{
  "n_head": 3,
  "norm": "layernorm",
  "norm_eps": 1e-06,
  "attn_scale": 0.177,
  "init_std_qkv": 0.0147,
  "init_std_down": 0.00216,
  "beta2": 0.95,
  "weight_decay": 0.032,
  "warmup_steps": 200,
  "schedule": "wsd",
  "decay_shape": "linear",
  "seq_len": 2048,
  "doc_mask": false,
  "train_tokens": 110600000,
  "dataset": "wikipedia_en"
}
Each number is 500 + 50 x the weight over its row's rms, rounded and kept within 0 to 999. Layers, rows and columns count from 0. Numbers have three digits each. The size before them is the row's rms in percent of the matrix's.

# layer 9 MLP down (transposed), 384x64, rms 0.2, rows 347-383, columns 0-63
058:483569474554470467484448484477568500529539588551482475536471576484658462509582530490598436572497497492563480514455500487509541433365456454477487513540515450566503578506543508484550482589485542
108:553400581486543542478645483474555508449542600560468565480404446467457535430469457557463475464487487515556457475495441496644484501499530527476539539473463505503484552481513398517500521481562518
100:503414418576497435431527510519514521524524507462600599389448435490521587554477470469528472524478502533512573564436444537470480492447433497416548436436435548495473586507563516550545495516524540
093:465431381360497516498487493425546427476415481442585543480510466519502585475510475463487556492484431509540525452455545498623504465514514477499446488470502572503568513553546565482379495492490535
129:466453495413451485525553488492533527514605549478457561562515500494485467471406522443548523492452556550631535626518515502445468469402466517560476581506554462398418517503490540541525553505528524
088:415543527541503441604567531469580505511513511461452484504435502623464455573436536501530492506562462515497489504604514532491565502490560649531518554491548593540452461489545451506491560429484481
093:460524550485496506516532512398469453429481606507507525549553479482487472507467491417560578511528456477562561435559525478557440496463524501455582450430371574480618459469484520400453486516502464
107:529482600431443537516402436484508549459486495496482433519531413451530431496511372534502491424516580499483512509480473466466422523443537474554534505460530579556510451511574580601459430544555478
107:601511460443540603576489510510506559552541442505462515467484452581538502458498474531591511605405505502517575456472438546439441516572595498497458490481466403439500482498528506540509517573597504
073:493526521555515564479527429498468442471478497487547539486491457474480524433427532494581567599456463611423518427558573447433490402499537451441439497522443475491511582512479535551601550418492535
083:453483531475441547526462454459470468534585538596517492542518421516481542452493475503466458393572545428423425483508469530475486466518483533524421498440552501523479421453419412528580395596481527
087:484586520501359586496512522480433453497497510527437455513546553529518414435493509511509453492480531458486489539530510594469620526580584489533540507484424482534447364505502544405498523452503491
074:527403445383441373499569562391446533463432449527455574432497433473507527507517507475531539504472478484528480484474448517541504439548468583565580570426535481497506496545545518483509492425543524
082:486522489572578430467495510579470543409512510483518443542539424437529545493421452488516512605518532478353526494475525551542551523473432478462550485445487535628491453494512488531577506519397486
142:469609488425519451424438591495463418460500451496464478474541465516566496467523453503527482521349532493566557675534429534498486495470529491468551553480562443512496446520459472477499492534493479
081:524563435498523507505537574498612523450464473442522473491598522513529570473518484458484468496543467427462531476437500529539552562504562529518630494484457540530562559453413496505518561585456642
081:441510559462468546404464540578491514424560493574565518380503431580534468412479593519578498451493408552513490380463514504477480478447518463479425495465483477506500570545487571489543474509526513
106:414493500486553543453477539546551458594492483525539510505504469503531514381425432416522426444487597476488481578482495514558446521550531548492491458604546486534568549464394450500458509584505422
084:478465480473506424555487455436450495549395471574483451385438456492449530507504460492650532512535445450506469547340587548453578535478511468520500443530491518498471444458491477510477506515475503
116:525449564562529561546495587374547463557473569499507527475495434463551399454587491518553591519568464415522558435538555529546478501534511461558554447486500507469443577423502487537531528564498513
124:566465526593506481394532485565453450474511534473484444460507526401432432469543487589516510512414524554468441503452400471475567489522493542500581487460387515547497468496484479412508434586479557
052:523482445480529498430485483471579519453497572496534535613452494491568491507513435546459494500532531465546418483572437461418512512445622518508596507420562534435525576610530473431452464548504494
049:467518423558503519424497500482625344535471536536464532518516516490454435535486546610490512520502513520575484417524523511425528465367490436504460486489452573476460537502570464458496421482498489
108:541513440380585533500558483445510501413545532532493425509516468506566570570481554468502519518513440466525420511526629450564513596496467468448536497487492386534436445454542481483475474566524559
123:660538501453561446466549444540544512492484481566530460555477520486621570541493476565461449463454535441497541538480466500430531437569449523433528535455548545509468496555483580514471510588541415
082:537499410523434532504538539509456526485477586596558477512466454557526509572485427499553472494504451394568511487546536440491506560487508622509511525433496483558542527471376459503445490453399419
110:422461509466414452467484452405517431424543555434535491430426583536390493482478538477492579503459517458488521468475529527492515526508576446512509503491526453500424498577474469387533442568444593
084:490479553414514516495407513511491489505477514467475473466537489558480570531547596431547464416489390526481494474377542462473521462588540583468486489550476396420578539422475448544478488545543462
116:491525495459458508471532561539559509530573517444407443486611470499389446423475451478548582451443485456502467540477571548474497508580628481485465506455500555490446492553487519584553534542589474
083:408457544490513484458426563511513467543528530544503547529546602441462537518446536509457602508544461613532567483511492558466512517422555520504509475545543422487605413428506480474391532497470563
108:478416548562468511583590410540459473516525553530532519463492563529478516546547448498507460465457551567468494478516512520471462441386643579476546430438499544470566505475529551500562546545444569
088:482469536426530527449473556508580460474525422482404476531474545451458485461475363441459626485552554389516452551554474493478526525520535516463505550528414499557452474534557575422518483470459491
101:516524441576433673560515463465447481448450478424528441472523486481498572476438479525553483483528535507579532534452402549485468513424526546509489447470524491533623521453464464500408492525500565
196:591448454459558491558617483511559502510490417438377500466593508598496458505602505522548470488522491469468528558482495560442523506499444475465464477516475469447525500474545349431474467506497475
125:554556482488370482480513478514409483545449423438538527511456546514570514488557545415495578481432520498471504581475497560537498413498545439476520468518385506541485367573511471501546471470430491
044:574467535606554563565486489531522456554545506547482541569500492523579594567527513482527483645514534524558523560552504511470590474506584518490556521553471551481591496533539516459598481531479570
100:494516568516513552468527574470497458499573424403509517451460501562424472511499522504584606478478427573466533525595428489544563461499499462448517510526428421535502456450496568496512461563405600
# layer 9 MLP up, 384x64, rms 0.209, rows 348-383, columns 0-63
079:540510599550481481497450486438419542488584533541468535446482519541480494512559552502444549446493576605484502445499548560479516514557499562432405484460578501479475500586423520474427429555540609
099:564457477423537507589514460496472446463452535528474470479414565482453525495516478458545518575505333513524511441502553526405503500536514605524489584585538559525517460464443524458477489399518456
089:530492459580495422490505483521478573464567449535494566504511567524446471423482509539492495513576535461540524451514400535480539497558455635532510552523564451506409419492533457396502490419551408
127:450428463520549569486512551486458547498512531524560548449563561448546446427526409452556489570533585496448437475526470527485592458498415543456560498478528494562440567586456470476391540472435487
094:432434485457425410556615465518516533575486511527518573522483488530481495445484549484505510474547534569549482510475555533457476452629604566545532609488555487602552469452482516493505440462460466
093:480540575499541600542552405485529523473444481468517503440576555541570506553585515547515472577483521501535464524464512519418555489510511586558571507509532538595484565476502466517432640502524586
128:513470474461525475445534566518562542490517556592476524534538466506396427512526593498593448559587497486405538481527543513601525533532504483517538430484463541484484413585408433544496474566463450
114:448517524382484480446462518547498537575442587434536495480579495419471471542418558510458409436441446578530524504493573497524474610461483523475456526431524533475475445605448526491479488564528459
069:485361520459512330506483532537543441458468521455478433507493497493497488513552486528496487449508483414477424481473525464489502562526451493464438456476533602505520547415455463606484378488492464
104:549597550472455465585577468532512548570448543499431508533471459452458546542462501381482536508443498489545505450455495492487511598546580536514495535570564491550493437387520560530466503442477606
094:503471442463466426509551546556542501463479520585583524500501465494446569519487412420506436521500386384444588481434431503526411457481470491522548510526513556476524543565463502518489495518376446
078:533470512437483568534479543479515580481569602433434393460509550537488565539527522540454553449573609483472463581496490486497439580582479443563526454471398472504486482515511434470456428536479498
092:483550532477552493473489474580579453452470481504645435444544574504548522500513475527434546525505479482488542597512347456523496563442479569474614531496446494490520534486491438532445440524511558
141:498569567506554467559570574451493449431494596526501498515471393515517465437488604506446478486454590488539476482504575447597511514527539483493458580478581466435452552527531545532486463500521381
069:449447507535531429441460532526520501555512479568486459465456467443472561508471447544472583452385530559542562433536523508459453485603438458463379589528577492544420560510542452483535454466495464
080:516462426527537511423575445475469550460474490524434473472426554450487437496519583417507574542471488499398415437563482490503414480574413472445511572541545495438410487515483453501479476475496402
114:531596517559436492517531390620493443402458515489536480580531517584496563548473486572446527499505421512429560575478419496480528533495443515517437537509579588439523524476507456480443536472506516
069:499517512429477518384457634487473529456503566516504452471452509573504449552415565506413499484575475524559491515469539532522487557525520460539534476394590483539484499486543504431486534579501629
120:428449509505569546523482547441506460477484427613497474479443488496443513528515505537446555528531461507532550529546484530421471574566457428397611401496576501475477485515543396548476540591467525
132:589513575479404502454447484528568424519468558504412410539405550469515484521535553504504543459563535473478524524508521506486518642561493539511465556444572501515508530413506425563429422508483486
045:530455488521405473530591502490434403488496480539599456463492490542467451458527518425532560467469521456491563580499464537513487410539521610492501585568448492560485462429430521483559619515493459
067:410471552527421499513472473472502513425616531486568452493567492508553505605559449487446611493585490510480514594545481508504434493476523554455538454566494583465583528512517410519454497455550448
121:473529509480488556622510538437380495475427490554489521501500476501541494432424485511569502509509519470432539440390470512485516443555537447489490528524467476508366558562567448487396514553424453
123:421547561570511446483499527469434516492587467520555495517472550409517517492561440468461506609534601525515449476492491526446474508601469491453411441540499463506510505584442620551477531547503590
093:447549530536461492490474517543493470502518477419483530500530537405526522485552456457475560493490552625557453636545495616511489466457544536482504449497568451558539404459440559434508504485467609
102:531458513646556456536542565562556439476487591501486478599437506441531472515516523561478509475476474470497504574423392494541517537544454608494571494547528486427467505501456469575469533466580470
090:485578517471494580459496497464480532546501565554501534444515483418410556458518435473517436519495558551629551461481490440589488434520656560534560443467537522496561471457455524472455523466535526
114:435513552470470571505442604447461529537564456517468533463519593580501428500440463477518565490540496432451461509484590456503456488586516592499431436466517526469452543571474412498499551538410434
087:422473521514509505376499431453412552480536554416494494426439516490507526579416441474415549527458431546530483536592475511501497543436501506448552476577500505506479420579510431486555551428541525
106:466538560576513475473500434449444431528595461504577567484494461565547524597490551498572644493440524552436464553522462449436488543516490546487445569539547501411484517494467420502487557539512455
083:482513483498431398570537480537488437522498600544428499495440417574397488451479538444524511528538510550425477527525588554514512425483569499520500561472530487457418393511545402531481514539536443
099:480445562495564498579506529546458608530420509573420431504407575539560541504530462534456471465494485488464529452487527555597445536437584499476587477462539458481466539568610506460514455514529458
190:552488504417477470550457446534527526480421589471461439518501526497458506572561538558599534472505458464465582467601547563503463578566591474428533450524583493503462501530405509479464437454574506
119:526603503534498579512563464543456438477488507507435520441561472446514496685543511519499544520497488462471557473513436482560506539435515563556441482407544566543448477561584413461487496521510473
032:472496391479378414474476503499556486525564439413512438424453599454443498485535484488502519493467495479459465451498537519535516574458500634514501513511521388486476495473469530528477563525621547
102:471435485422533511602519477508531516473547505591493533521505544545486455436460432511513458506520464420545538430407470493563450647541506397520495465463528495483392530556446493573558474553505542